From a checkpoint of a small transformer trained on Wikipedia.
Size: 22 layers, MLP 2304 SwiGLU, vocabulary 32638, 154M parameters.
Architecture: RMSNorm before each block, rotary positions, no biases in attention or MLP.
Training: a variant of SOAP for these matrices, 4520 steps.
Each number is 128 + 24 x the weight over its row's rms, rounded and kept within 0 to 255. Layers, rows and columns count from 0. Numbers have three digits each. The size before them is the row's rms in percent of the matrix's.

# layer 11 MLP down (transposed), 2304x576, rms 0.0347, rows 965-1058, columns 480-527
107:130166092103120149110126132156172116137139152091129167064090079147164115181127110149104139101119132180105148124095087116142132133128159099144143
100:153148094111091103143128157134132163110102123150102179157137089059139146141133171127150095102153130130134142148123149106157130166107127129114144
099:153117073141128089138155142149070089142132128129138094160131116123157117180100150094134100084183133093108136094131138120085104137133112150146136
094:090140128146159127135131119146109126138158107120120126133155115124137110170069151107174135116119081114132151159125136136191136121128087093119152
092:184140132133097121123119108128170145135171132128093102123115116145196074095142160094176117144065080112142113103129144112127157113084123149149127
097:156117110136137129126135122102133131142124150119130134098128126141177133109142101133121094118128107147155173118144142108141096124104135140141125
096:112133113139141106119083111099109139096103108150101153118163114123158084105133134121117136094109139127119109112102142117134150126116124110163093
093:173100156156142147102144119115136128148132096096128143085160183090140108133124164144160137143132073121115124109131096122117133127134143148157155
101:100146144124139123134127185155106131112120105159133102108119142125115147082129149135112120172183106077120062109119111157142143174149144170132186
100:119091143086110140129116122102126131117094139156162136106142146118106125133158156129142139130151125142123143136140082124131171107119153136159126
101:135132094125111122139116136099124144180116165121151123131105142144160139110168131146164142095121189140120101113078104135109092153138142128131131
097:122108112147132097126089143099132142144119121114140106147137153167116145138160143127126157104103123125170169150109135142114148100124144072162135
101:147110084105116113101109131114125118149174085155148105122138125142155084147103154162146087121127129122099146115152133134152097120084122125136163
098:158107180108106124133110130074118120157136107165093140116119137096107168174143111106123138106143122089141138131154096124089134099103145147127120
104:117170135145150134110088112127135144138140142127113134152101144174084115109143156167089135096085138081116122115161104129130121137118133111108100
100:110093129140135130126131133141125136130168096170166160102160137109176126122122098100191143128109095077120170089115094142097130094127115113118139
094:124092112181163137100143086111153159120094117141123084136140129116141133157120096117109089134151132155141142170103103121116111131139110179121132
099:102158146131122109172165158134127113192201128104111137118077124110135138106114105098151147103144106125147133115108111147133126138154101129168134
098:125137163105114149141132090141153134164130117152152149158123121156172097121092161156148123082160110138096099151154144141110166102125107094145157
098:126146100109146104146163124105166129127123095154141097132135118134140073129110119169150121132150106165127150147134164117118113117155106107126140
098:130112154142164096161137091155086153142073129128166111106118096097128111130140055120146137077116131141129128112085124164141143154143113169135165
105:152153131114141136131151136102096126151160128104129120152126134140099129094104139105104108072129125129154102149106129085100116112159105122104109
102:109106121092131169145152115126109162132108115093166113111149171143108054117110147095142148115153109139102111152086110127130131150175129072149168
095:124134113092102100115152110101170102138104117155125139096136137107117130150146133133108135128110140130105147143125108150080130141109146111123170
106:158142112172159148113138122096107104138117106161179100153121127123118136132109151168127078126160104159105132129113126137151084104142123134118116
108:138147138117062127173135112148122116142122163133108125150107145112141073116106160073133096137094099069132113159121173107167132104124132142080157
102:140098170183148183141105160118154163127116149144121138176167121136107119158139076168140088125154141111123126168151133126118159143119129136148148
098:114164165112134110122070114108118111143098125149146122144108192110099120142164124148145118116120164182135128094166139143144110145132155115103168
105:127141140156153146101186131150115114130167096129110133177133118080144153132126111129141163097117118103155097143139106126118154122105147102128152
095:106082150133151107107115126133099173144150066153131117073160135102080143148164129114149125114144140159115126156097104128139129146139100164122085
097:100125135126149150129120069125135142141130162125088138107137126114101145142157135133140134085128141103147156123098099141100114097141093108063138
103:110108122170125112116135121198100124124104114131115086139131103102080123107101109119112123134156157157140128120120143132156125070135133106162137
095:134113171129149107096113145169164115108146095134123133140115092091131148121112167122106144145163112127133127120141135142112136097132110124110134
096:125135129149155138124115082136137100091131146115125133144130116135131139112177118109129144146103097085148122151175142166145134133095114090139080
103:123144165114111102111131139119134139119123096145111162109133131095146111161130153194117129140113151120117145116117117110149146136154153160160129
101:127170127156118112108105123144145124103148138150079163115150113092132116113172132100097107153082161135169166097119147118125160120122128112115128
094:099114142156118101136120127104132151110152131161096132194167144167176143141113073162144105135145142132098074169142153144145145120113119092159142
092:113108087118135121134067117125145108044136137118134119149109098108137084102108112115135146145149110128092122160142101107127125112134115132106133
099:122139124155107126079154164100104102086144141121113132139131155117102090102123171091122141141129117098122122135153097137160108137130177127095098
105:147130179148151147146121152177095108150066132126154118108148167130147155072094117122198149093140140146131096143108129140160108125131142117114132
095:155141092103068146143168117120099135102168091146142116150127091104137115155101140133151153075132118109122139100099137160142080159138135100128082
092:140161085121113155127084140099108124099136144139155123134127171111120131104108146081156110138111119154144102091120110099114145172133102071125145
100:082158160091126144171136150147175116098149096163132118116128135165145158134138144129146131140123141148169105106126139085145104165118114120138116
097:130133141140144129121122057124157121118108112128154122125154139171114117127143117146178130179128146127146126156112098146119200136119124164123102
095:163097082129120128140155177132154118122151125102107126084115150117091145115092163124118158121103112098130128137115145150093163172141153169102128
100:136115120104141124100136140133118118143109152148090127138126146122119142136176139084164092135132120105146146160098161108134166119111142134125157
099:144159141110113062145080106163095090122122162148160146143107112129166141100140140095146137121144096108120130121121126113106159067144147123103154
096:095116168145084106112122167135078083140180100142161146139081110124124151116197100130152118126110146096128111102108128111119185125138102127133155
100:123151110160148141093124143116106157143103182090113168122139161144153146085114127184182124137137149161085136120113117121150146107115106119136096
097:115158093114151153107145146114114122160095177163152132119133119115082124151149105123132109129125140158121168119125128146107163156109159149134127
095:085089137128102141117133100086142111108107126158136116123134136130128123121151133097099097121114106145102109190141143142134095135143117149107137
098:111151147109135181162148174149082144137110137098148133150170114113161156115115139140114152155103130130096114097112094115115101129118151105153117
097:139133106132130093137173129131118113172135128142163127144177122150164135142094093116103115134093101164140144117167096107171133139101164099153159
102:134106121156138118117150147152100127152127101144148084134117107118184160125103090117136139158128148113120152113121125157119089115160112160117154
108:150118143121105134118128124104089107107115082119096127128132140124113151118108143130132133150092093136119183131165137158122095089152119143156096
101:097142137154144142156150126120146100175061138123150137106118143151095149142094141128144128140101134145161130103130173151191126128121156134147115
098:135151118118132097129129153104122105104127129113147143099113136100134111153156115113123107118151187143142128097098134105100097134104152136112143
100:114112182110126087138124154084103142153141199084121071132067125166080124100098077138145081142118096109111111167160157135151120186138125141089150
103:127131105155153147135080089163115102147119114117126160157130181124150108100110125084133134118118123179134118127133155105142136100137144124137095
101:144127163145113129158140094145157103103143157119107059109112147091150125076156120124098144100147158096103148141152112119116114120124146130178109
106:163094067146098107173142129112126131053111122095169126103113126154094130175094131141108080119196127118145195098124152150158131159137108181140148
102:106116170098082185140141115140132076136107142108075144114117129093073138126104157122159131106109128091143119098149101118122131128123152138124134
105:114124146134130136109139135144116078134137135120103155136166139125104153111082147092081127119087108088102126148167209133088114126135147114125111
114:157121184118144088103113128139147116128119123109160134132121136129197119102154116158122103152125098155155165146110103125124159119125126100145124
096:131115095099143144139136136145157116167116159120086134115140155151130124115177148150133129162132127135129107138104159126147153116158167124106103
107:173092138096165150128162169141102162139114095121121162164124166109118117101112125146127103166101147146133085100112112165132106135099124105092170
097:138116096109132125136119126101147130118195125148112153169125141125122174114140136104133117094054173085145125120126163133149146144091156153136117
100:143134121124146142108154108101101126115130122124149106132135123111101129110121115100154108114129128134125144185129132197080115118144162093120129
099:136124130113181168087133135118128129123187170173119176131133116157142129117167144096128133133082173127079134104131131107121125104096140116130129
102:142129157149130088116148143118142121122125109071137149106128146116148112137133151107129150137120084116157120113205115126134122135104173133142136
093:137116122129090093115107101133153119140064149055107141140106124127142131159146167109149088166169124122146113163126159136145099140113122170138153
102:120150105114149115121154171102082132128126110146124080132124145124104139140126103134135128103144124162143087173131103172166133124158111161145113
093:118122111111110125171127099114131104118153131126112181130124111127097119133172140110126121118159140106130119158131157134171099181127103127085127
104:067148117156137107141124155150101108114144134123153126060110149091112113168102099102129099104159133131093143153109101153139132088139117137122140
097:101145120151115096099149144126095122126076136136122132112166141111096123145132113143120165154078173100134107147053161138113106088136103104142138
099:130118121105121140100138091168133128124160072080108132170123110124111110158097129146117127093141147148105115128145162138150136143132102126138143
109:118138123168148145112125177072116113142103120119127183112125081138120141120124129125138134113079136108095165161100119138105141136147106102100092
096:118154122110151126117142114128085151143129124159109119138160133073102085138122190114113039139082105138162121120121133131114152137124116120143133
104:082108180115105108161169140155178087128109114131123103148084135113126140185154113116084120166160131126135138149150123164157114133139119070066136
092:146117111117122140109108125135104120114151092135130092108110163136094098077076171103117120108138108164137139123125091102148082167133138130164107
096:156098149128124110115092153129129115118119134185138164113109138093157130091123126140124126105089102123158139107101116119141148127139147144112122
102:133097134176112152125088152081123141117090134154086126116132116105097132147175156135130137085144141124104108118159085131127131134137108126143148
108:121148098124101142125151163080135150119135141154124104126123119117095128085112137170152173128096127145123094131090115130130128114124121136125133
099:136146103140112100125116113133155120161123141098158143128080189154151178106140159100108159123132093111121138105127125131142114129102096053105092
097:069096098121108129108112109140163141096097146129130147144134129163089108149135130115106156089103148174142127121130127090138108110075127158111160
102:134126132125175141112147127154088115160122135132115077095113125090138116102122134164156108118097127133133136104125103131119168120116072107102109
093:082186109133118128126147146158121147149082139079120126079117122136137049102096128129116166091095083108159089148126137115138120121129123132169134
105:133179153122116147113128104100125117116093130061132128103139125129154136119100118120142090143157104085152109127139151148144133119109148100149141
100:128133148121105133105101138142142150154109134134126142169143119120106086122116136127125152136109160133106102144118140129128177091143155122120168
105:098112142143122114105117128145112142135119079163102135135113129174135166120130177126075142101150107143118151130172135130112133133140143190125092
105:132112101131122077133092129121113137140105145155151122125117103118131155103127193138136135126126159071117135120145144089107092108102118130149129
100:099142111119120151127139146113112141110128156095127123111115133118098175094100130117099165119142175163112099161131111164087142137114064111122146
102:130146091115129132093152061084124096129118145172130146149165145128121136151113138126108104143111140105146116126093119129133152106144170085146146
102:138108141104128088142119120126118091129154113101124173125128097074100119140093156127098093068099139109135121132101142138196121099119098069146142
# layer 11 MLP gate, 2304x576, rms 0.0347, rows 966-1059, columns 480-527
101:095144128112122114122105122171114113089116135159157158127129104107132106155138121122137112150098104124145143115102118127123135141101118132124136
113:170108155137127131055130116129138105132130079128132140128103145076116166120137123111156126182110145103206134133108157142141136079100165129098116
085:092147131114193121117108136174144159161138116141168113129113145119130086172124143163128149135100121106121149139131130126139135158156117155107115
089:114150115130135108117108132118124083114128130153136161137135088137140192160155117139115163142135149110126112184114077071175137102108120098127120
095:093151140073095149186128115147149151159120116132077134116100144102098106155096098154163110158115126119140125153142151129095114149161145118110099
092:112122145132147095112150127172144114153177124107126147131118134111154151107114125096128137101136122154122080133117116110125132149120129080138068
092:086115093117104147123177107107141180158139141119126142114177157098117128116134130151129141156074081137145132126143087161169133136146139138119131
105:144119147113117135111138147153112102122121120089135121068106122109119119130146101154169134149126108123155118161133131159098136110106160086128078
111:094064140106118106135130123119134127112137114141114094081130129129116132111136150124134099122170126107123098124122096134138125099098114147135123
092:140119117111132099142111140047129129128136170139171119114109138135134124107118156105143134114080137155198134144161111174097119133118086120136156
094:125093160104133162177116098195123172159125148171146148131114145135097106129106106104142118132211127097084122127149168124113148181148140143172089
106:118194140170173148147155104147133083106098157157125169111107090092080133115130134087124126152152140104146128085133181132094149120147133111077158
102:133126106130122124130179129111121084130139105138084139140163135130200099113145135115119121111062110164131116127094153137103116137121106138108112
109:130102118160125116116140155092119123144164131165168148096095137103133137097089095146081103142099115084148129150117140113127101142111141094095188
090:119086137129097154134134127137121131144115144149126136138125140175166153094120092124129110136154150099125120112141142156123130109120117184112090
091:147122110132143155123114103146107117142150135147137122114105170073144157142140126175122119141091124102129132134140095169137125142151120110123112
103:136146123129151156111156090129127103147105131152147116133095115152102140126167098113097214135086125120114124135127146136125116135118145159146123
096:151092113144152099144112158109120119118105148138113171151085106086110124092165093119143136108124110125131161103087116121082129150100113157123104
101:137072103154100105096110103141131110107136065129160125117160077075130136089155102139116155128136145088139116101087141155136147152099153138139101
090:070125107095135124131152113073106148123094135128148129145112141103113129160115129172119112134102158088145125139112125153128149121163091132109099
100:091106125128145100144129143131114124099126146090090092134119132130153165126106118169125124153135140129095080151158127126139149114105102099169116
103:133107132129149111131120175136088080111124131186150167127136148116130146114133127141162130138113107082125163116092149152114128135085140181129100
091:100118100106117094167123110150176143144141156160132184120121123160104123122115101142122124139145085124123142147068112130116119116106121198107172
102:124132156151135131139125142141143104123120134165136093118125131118164112110121158125134094082091160123157139127126118096120108137095132147152123
104:129130135171086180122140137115082116155119108116069174136104106103097104114164135100154125105108115088125116146137106112151143112143151089126139
097:161116112091154099127176100143142123143105110125125122083114145124163121099132135134074163156072159137148106146089106099076139111129142153132135
094:097133114085187144147139093069140120127150148125142087121149096133127142155156182174140138150170149135086109106145112100148122151109130156147150
099:123150142112136124140124172115157107146114098146142120177161093134114146136116136096115170147137112183117122155169142175116142125129096102145115
088:136112186090161119144088130163093140067133112118127139104132138106093147158114131158153170118089127134124093103125157133157165125133116133162104
095:166140169103114108126121139122161098144135115137104102148119108141146137092102129143149125127128139103120122096155110136138149112113151151151087
099:147125093130106097114109120184149138123097142111159099159102133097080135143147081133106104131141141168146101124100139114120121109105169101118133
094:143126148136124134142131114154135167147159135132096141149131135144159150141150134148092103130091116168111094094162113160096096128129113113157085
088:135127119125122168115133135130128096130177123137144155113126186158096157156129162112145169162159089165088103121149135108136137116145155116148132
102:095116125126115140159115113101138147133126124145106084155108144117071085115126114101109102115176140116107121116144117093142133120137124103099165
102:143107093070087140124162136130129076147138109121159135130142135114121110120139142127133131099140093134134095125131160143178165123103085155098119
092:136102141148082115139113133121150119138123147110139100125166110162155144170122118100089107119133143150149123065108119125124140124149147090143103
096:093115121121139142138099116151160126109132156137134099153158157106120145116075124132142106134145110033154120144170082131113171128151123151124090
094:125095126104145108113150170157123053138185125094137157097103136106165152095150121125175118122114150120106146073138135107174154130133110084140118
123:084136086113109127113152095091149125115171107136115163087113123061135134160167121133089121128131141115136164116130160177135137138090110145163145
093:140104108082112163096138114123172139125117133144141188141101170147141124122122130147113094137156115126155167162104131115100111116124155122130130
093:129137127129105127120130145113154138146082149073140096130112183124149137126103132157100152120117077131159113120150103122136150122133163101146155
098:152106118125123129129131143085120119155123155139115067160093091154163132144134122129120131113122124134113137154104155093163141153147138102153121
093:149095112128169102108110138111171145154154121088167131121150145065124132108128121125143136144126104177126128111143125138080156151124114149148120
089:125176192134121108122130126110118155154136099144147097136126126129136177081152127141128103115128134101130119120151159111155092169110107108147121
117:129132121127107139099116126156141099124131121114103132147141097101110106115100139155137155114133140090099096095139147125086152110077164093132087
099:123126108112138124121109111104109102131127150121147143138133123133146122109133128113100119160133124082163146081148099094097141115114175136130182
094:104082094147137138113131112148128148146119162104157153088149142115116114133159157177159131138099129143186113159113141167112134122105139097103117
097:148147145112130120148173091153093139141167080161103120150102127127068120110149117111161118106095127130164096123086123128102136107138144095126110
096:102103105101148123119163062176140153079151115129183118139117138139139122133099139118176130094133107110131108131126135129104153112162115118115155
098:101119132142124147154152074121137110151104113130098169150108117149129128138129150086110135104118195100135088100168153149158138121137119126168157
096:114114126142091119127089098126127097152155122134128129101107141108130131100083078083062140112146108098128137167130138150119126117172121182117133
092:146104136149117095140146138088129119132145090097134111168134117168127075131155129123137136119086145105135106138158129142141150089153126072108142
105:102158145152098143111124130095143106156113165123110133118068121136112156159118139142184149134118107132116152104173127162113108122125088157098131
134:168132126077141161102107097113151195168143112124096103113166121121123146122163128090122142141137134140103125144164132148131098118119143137145118
106:119136099146113175131174078106106098145084137139154085109114120181149111138085136089126104117126137148154146086078154098178111118154193154100114
096:146143111180161099155146138208159125126130107139112134137141140104118109099113167136077120126112135121079108097088153121108113150106133161087121
096:136099068152156132098186122154117145113131144122139110115144179113108155125140122114133163116128120133133100129109132123122160107102114139115125
105:135147093141169131113098090143123131160107122113141171153109155076119122086066120101133113154121119178133162122133130135130098127105114126118180
098:127148127113094092135123155092118137080141120130129136098128139085138114119131116131103159099144088109148120123089105100142129151128136147172111
119:121148126102088145126136110108073111108118166128151144129181124163141153111106143171178115125109129128121099136136122151125126139191115157111108
095:095129147104114110078139119157132134124136129121109112150114153104121129134138130084137146156172094117143176141107174104094161117119108134141105
097:153151192178130067140147120111093134148115105125113119130127141139122138111115146148082144144143121114166112158125117137153113095141081126114107
115:091095094132073145102127105075146169160162092131111149142133114145085136129134156080131157110128172114147085138115125128147113124135146124124143
090:142123094135099122157103084162154110090132133122161122129082128087115105119104135163134128078140152137084127097118154109124139177124098152142160
124:119109118164142150116135111178105147104108113099157120099124107123133124129108102124092078178080142120148111093154130147155131159094152111098137
116:143124120162138169174139146110124128118152131182140129124123156122120137106165083152166114183138133166090148199139098112122127142156133170140077
094:129117124171131154167113116137114086112152129057101147142149101142136135127149152123097140105127082117155119117145064116133188122120131138176156
114:159146144150120118139098115140099140136108098109126088125135118148115138132080097106097161097122079120131121098076076105161123135142117118091087
105:144094114117098111126130152114110134137159132123171131102165161140126097104173153108143112140158120128129128117140111128111128130085118185138119
090:125149137111130099145088102171112183126138150111145122152111119134131162161132118109114107153115127178111135142124135106119120138112153142119123
100:078128132158160145167078119125109147148154130145117160080138127147129128104144136098095123142087129131115135089128127115110111132102166085127157
102:108117145091144164202160136107091106158175138096156089109096122144157104143166128192103111107119175142145204120085138112140116154125150105118069
106:125082114141136151142138116118133130116130101112129120150104099119140125093095124125118108099104134136120123125109123132104090164149162143140090
097:125129116089120110144110176136122098171089131142089154186136165135100152107118095142134109121139117128172093162122144154152093137110116121079177
102:154135147127134139129118156128089101094107134132131150147126122106163161088142086132094124114097145120122146125143111127129135101114106159111121
099:120158119112135136101114150111118144122112152094116186110116131142112133116133089113069100136119095098119154148089077132083132106154159140137090
089:142115124138130131156108078149127160141094126136128147152153078099140110159150110159098130083097119124145120132153117138102132148114130153118146
131:101137093130155130078085123116094134190137151118109143127140114157105147137187118080149132129139177149136166122127140130151117147137121118125145
088:089155155158141157103145106182180095152132101137110151147151109149119150118119169148125110148097123112108102131111141137101132120173071123117136
095:118145145110097093134119124165170156128129139137120128088093098093185091059160145127112032109136121130124141118138170152109146144103149129118112
101:134091128154169138153114167127107095148152103186103160138121090104079146090109142136176091130123139176100128128140131118113143099176156121158172
127:104113122108074150151124147159133139137110108091109123096133131123125099125128125114137127120143135107135126190149152173095161146105152144118111
099:116128095144166119119125173124101162082182125149141128111080114131115122140130130119139098126113163157156136080148152131100103102140129158121126
096:162158136115098159151119165137110140113169131173108135107149107128100150162132110105102066173129131137147122092136145103122131111106157116126102
095:159144115183162091113132094109124121089130140086116140106122158122125124148115090099154126103130111124145140125101146105091108181133121150194086
091:095083111147159126112133119101117127150121114076137126122127164099133104075126195147098174158142101115139089129116125111135158122123123135148129
119:149108111143122130127169141140147149114122095119114107157127176133089116161097116147138161128071155118120149179089143104133113137134127137067099
104:097158107143167055136108143108141125136155119141157105146180127147126159151156074132127122108156111123099117111157117159128076152078154085173082
104:067112128080130101149159081085123110144146111141142154098117122134145141142150070127150125103108139137144112171082094123168125148144106134097129
112:140109143141113138161154108111128125133111164120112134137094093151160101156128156128157119131128113098125137081116118109168100111090136132153094
109:118166110149122107150153123095131116133134089121127140128159120127099147092114131180106124158133116100120196118146173116109137168114129163129119
105:114157162138139092113099138186112135110137120077087160122133112128093162177194125114095176097153139110073121156162098131117117125154163154093163
106:137091110151124125160159139128123141095114156122144160161124102114115121121156138098139087105126118112137111099133162111132101144119169113154174
094:151124088106141127161139111160134199125137139133147082134107116159125137146177135116167127111112122175157107123127138165106109095136147102102124
# layer 11 MLP up, 2304x576, rms 0.0347, rows 966-1059, columns 480-527
099:133161130113097082136123116116139157081128089155103079100147113126128133107160105082144105127165114135097127152098128175128121120134163114117153
112:092101088133136085149142170107109119133145139124119135160142145107117119106106142088125111116168128091123129095159148115095117154100124127145127
088:134115134151141137123113123107133120147135137140158148107151133144119116157100098152102133155078165154120150123154141123127121142156145161103119
090:121121126132124108157098119126136112123109134154132121157128086101131143172150157095124124177126171150125103164150112093126116121093144097117079
095:152126117110127142133119167177120111125150120117133133135143120135124103104121138142062153119108111074117097124149163110139125119128128105097117
094:111145094108148081105153131111153142111126102141112125138148148144139132077082154108123113127106143105159117073114116129091090134088112098115155
091:151128094057125123124164164081110144176117100125133152165122148148131152110207103110146144129151156099132165098118112100139129134121091100116181
105:136118152109130135103124127131120108144119153116142108153177117174110126087146112128147114102148090154102111121138128100129091124179072158138169
101:135092112124093114114118125114113123081140119168115140071142107133099095141118149156123127083145170124149141113134150140115143121127091099104132
097:098150115157131136119116115128107140095099149148111145130147127181154136110131116118174135159150097119117136149153108090131073109125102101116151
094:132147106147136060158151132120129130144168102107132104146145161192108128179169126141099179125116125151163195154157117132149144070135154167155142
104:172091143148100108137134119106102081107133082172129184105143132115105112099131105114168116124109112117167154112133118092132102128194125147090117
104:131156167108110137136143141098129130124117123139077150116105105115115132079163136122128157120138108128110138108100132132113088081168116112124102
108:134123124158125114140124112102142172131156130140093101134114147112101124131132154146113122129084173127142151109125076144125096145121145097095177
092:128117109113160127139143163143108144132155137122114147097164145118121150102145140088129160115133108137071158140151136129084152157161130090133094
089:126127148108144142096142099075093121155088151126131138110139124181153120148118142162168108138144129157169128118152152168094107122156129135128114
105:146147130158144119101120101139132126124100139114117125130096135112157147160125130133155109150138148150136139128140112155123148086125143178151137
096:102124129098152123108161134118111118129112128125129116079126137108098074128128114109121139161148151111140097138129089121137130083141150063131152
094:119139111095136160140131155160117104151144178145129126110120168129169123124107136075128140118121117143101171115064172167128117122141163083138138
093:113135158133154092139105134166105187125123149139095162094106135135138078126116162144104086150110123125135122138164143150150147153132085116111125
104:136144097136121142115134115099116154145153201126133081148106113116110128107164116079137094128101158126152138165110081134131105157157091099129083
106:132134103118084145144124107131148154162109126100133132133166118191107092139109140086088119131151137157111131180109111143133133115166176095160119
094:165167097143127114120100130129137127126092140151124102124147096152148152136133082144164098171120122150048134151084100097179104122111112136186140
106:146086128103120144104061121112105112134146135101166097107157146143123131086146172099125097124123096098121103132120150132119092097115107152111172
106:178132142128123169125122138154142101150130108073122129114112121074093141080136130111162121107125136107081098115145114107142177112090158091118147
096:129115187124121166133115159123067140109174136152119119157151127131084131107124102148129124150096105150115137123092097077088166151135129127115114
096:107186137123128119119150123102147130083102126149130085142102172151135132121139108118145141112072134151142113087118172143117155086139096123123118
103:142098100093133109132181176125113154129121104151115098113086166118163183116154121134119139095108104075110079154132140085133155125108118104138130
097:150152105147157118119115171096156131145134172114128079113115114129139107116200094176156154169101122053112112126139165126147136116133113116157152
096:096135145111113110141153119133093140160133117132124144101129167108099093143137124063120111124138142127144098143122117104142122156127089105096100
099:146124127114119139114103142159128139148113110132109129102140153098108096113119100148161095138173129134132157129152159111159134106116175117149125
098:129134109125110093104118136144131135126075154113180117105122182152111145162104115119148149147129127081140150128127106147118138118124131124140161
091:142121147124137116163095142149143075122147147116088087108091099163093150088119152183107139141153096135185157129164134121145149143131152144140119
099:156091114149105079117155137148141114173135140125154105074132123150112113115140131157150126132097105121115137171149108109097128110126160093093131
100:098125090122130112144083118174174114114086161144137086115181117103118125096134054132097083129117122166133113140097135124082169116193137112117097
090:142092129129128162147092128113180143138094129143144131133152124137132075133105151163125111072137113127101102161114162124167133081100108135169172
090:165151109125127109141122145109110090072127158113117132136096112149108039150118100141135149132132127197101140182129160110110120116086091106123154
094:127122133126126156125136137153180099141147139088134146148148127115099185134083081106139140115182086131146097157106115138154113112144113105165141
133:156152124175130140153111145150111150135115116136168082159144145161120138092083127140165109124143096139119121125141148123156134172125115107122079
090:140117117150131103161097109079115115117133100123100120168138111094130116090084111122129095101129072110121103130118127113130170160154150179155142
085:121154150115108143111085148115137117114139090078115127160156180138109137097136168119121127125164133110143196119115114131095087112134110119120150
095:097100106148141129135139136121148090158117141142113127154154111127089147129127126104167090107135174136096137135137107101158112177187113092103110
094:095097151138136154144105137132109112169109131132146186108124117142126151124070078139135155168133084164115142083145100152166127139087158136130093
086:129088122143126117151126117150148055129094087131129147125128149140151104145129128118148100136140116083168133123084106128123146144147185100092115
122:133129107152143140106109141169127123162088128106138155132150107135125114099121118117124189113121150113132075096132152132110143129113141088147080
095:128152071100155118091125135103109100153140139093161142150083085133149135144129142108128116142119140145109164100181118102098130140103164132111164
093:110139112100099160132128127119128144106116145140118093143140124121121123150161102154135109085159090144123130145075143136085137117159141117144071
097:116164164095129149102096139151102179129133084149065152080134138092104123103135153158138151120117158108153097110103118132138080130181083107145111
094:129112150133106148137075173128103114166156118138118159104078114099150135078146136127081128143082156143149101154102165171157156131129165149128120
095:142176153131138082168088135105155136126108123149104151121118113113150125100092147140113163117129119098124095110129102145143117165149165085161125
099:159138101127138121123099139123129145156161111156119185143125090123080165126143131155107103121108190124172129101133120093117145150084173112154114
094:138152133123089110130156099155112138159100160140141169153131087126144144113126126162132150132087131129103153124162125106129111158113106102129151
105:094129126146140143130161162115104105127114085119150122133080108172130154166109057164128123087121161134070092120128106159103124152131148161121162
133:172129153103106146095126130118122148114139116126100122121132097095101138125146089112152116140093102121072168140191104107140103139137140131177154
104:145150140159069122131113118134133081093091109117107142138167110158159136113124111113125115101100146164165148075160156129185136165138168121105108
096:122128124117107101125151073107152139140132135112152139128104104107150125134113162129116101157139154142141126116128118127113127147140172114161150
098:108078160161115155135109117134129165114149119137125106168116125174132140160156099121127086171146146114170140168155111144107123142146164097146096
097:155109134119173186126103108097143159129154143142164147149150104140133168096106170108134115112129140191140095121114137094094155103110180136106103
100:110114162133096127157146125105147097085139148107142162107121124146127116098141127128147151094161118118084112119127133133124083174159153144124092
112:137111102132141153140143131185158129134113103117146101152130139137105114107116127099074125143134113139146112074143134111096113133093085156134143
101:137102116127129172140146118113146136119118148120104156122135136119106154105073128170112121096067173078151120129128129122106137120093124162127143
102:128153098116140161114143135165115062114132102148125136154124132104073122092117109129077110131111136115075108147154145118152130154183167150093143
104:126152129140085098080126094133162115104129120160175186164149116119151137111166134138082150177156096153179124141106108122154123148118106119154085
090:137165115119140121166154173103166146151098147177126108103191167124152130116141125123158115155137148099155170117114139132115127171142123128101133
121:186109134121156147140183132165072192161101122160126159189107118145122127127104154120138134089085100109150156139175122135163103137142160106135147
115:146141119117140125139133171105150168112161137135106162129131145168121141134138122106105088136085105145137152159147123130178066130116191110121111
099:118138137147121122158106105101136122153145134087103140121153112135134142161120154101114122109131109142162124142134114149124164118135150115159166
109:144163147101144128163110146142181141127129157144120091139107184116156160144201106142099117126137132146122116120172147146098101131113160099162136
104:132162106122138107120116152136143141110138093119142148129112143108137155162170121107147174113091181120157122136152104130111143110138130111129105
089:126097099111140110139162110054143084158113086103148080101131126137131118070133162129125143114126111139111138112147127125100091150107150176179112
102:143113103123108141139156140105135141091139075172120119112165113110162093152117144111158094126113096099119121179139105132153146110159107105135092
099:083149108119131147123126149149167141128144165120137117084101111100143127121154131170109114093147163120131144141109145142179103136104139139145104
107:135134117114115170127141136161108136117134145119162120088114139140144178147166161099150122108159088165140144153173113150125162113111098116113096
098:122108130138082122101126145097143076136163137115100137118142162091200176133105109117113166117112112133118111172159125125156122116153161139101119
099:107133140101091126151126160106159110107099105096106102138153140124142092169127055114119120132168162140138124111116155136166136124140091168108089
104:120152101101136121093104183107153138125115171131109167131131106104127158122135139141085127155137108124116140149123104158101108130135166151125134
089:148121117128106126099112138145152145170116143139115159165116138103111142121128129127124099174134131116124100098138130118100155183197110102148120
125:077131148120102128151102148146190093146125152144113123171141132171121143141104123114109139140148157123094134167167112151117121157138134092085140
087:110103099143140098153152138119112119137124164102132133118148144093144135133147152124091146087105091141111078117103137156147122166136162143133088
091:150109132120151121132145176153101065153138134135133151110109152116078158133142129134116142132126127154116134127081128128123095135138090168141179
105:113073162149135103090137147082112102128126131121129100129085115123136160111164109109126113140148149090107086133132114120114150129144121138148086
121:131154107146129109118165138130134144131106147140122119133146086193152113136125131162143125139097109136127120120105100139131121136179124140147134
102:140113098146075182102131083091126095149106123078110124115148161129142108115129118136131176148130086117087118142124123125125127145136082095130149
095:138107163107170140162116122118142118124110126069069117134071182157189162076152103157089142137138162155152144168133105100096135122146147134094108
096:162150129114154156116116148133127100144123136115149052120128127136139111095140142131122127117085110157136137138107119145128137104116122127122102
092:085128140123123100147101082118163105125126172131138098164120127122130123099042135138104125109152142106085133120146131118119134129142096127143129
126:120126148092112150096145134129110125104112116138105182104144076130145132118102181142119071157100141118137116090125140145110142115118115077120133
102:146136154128091114092163121110112129100149158133127142126145125146116127113127151170150134125136161156117106143135129139137129092119149119094119
106:164106130141126120088090126155125156134120166156081111139093128103118133130107110147104107158162122156130103110156172139123157129103128149125136
111:088114110141158084098146087112123113112139126114132124121142149108114151135137099112132106137081118095138135097101164078112118102109135138149141
102:117130151146111139121148129175106125086146130131120131134140097109099155130161151095116131153172134155150132152123120141131136118096103178074131
108:119123114102141167105125083134099124117167110144120128103158118140064101133067183156142165177127123133134154142066104059111126122152109118161121
105:121127120121147076131122116112139098106153107113126127107138147100110139196145133133119175133137123110120126114136131079171157084139105135134161
095:172123100083185138147083139118126133139150138124139063149112098148126096142096116142094094133113111108155103109093128066136147126116130113118112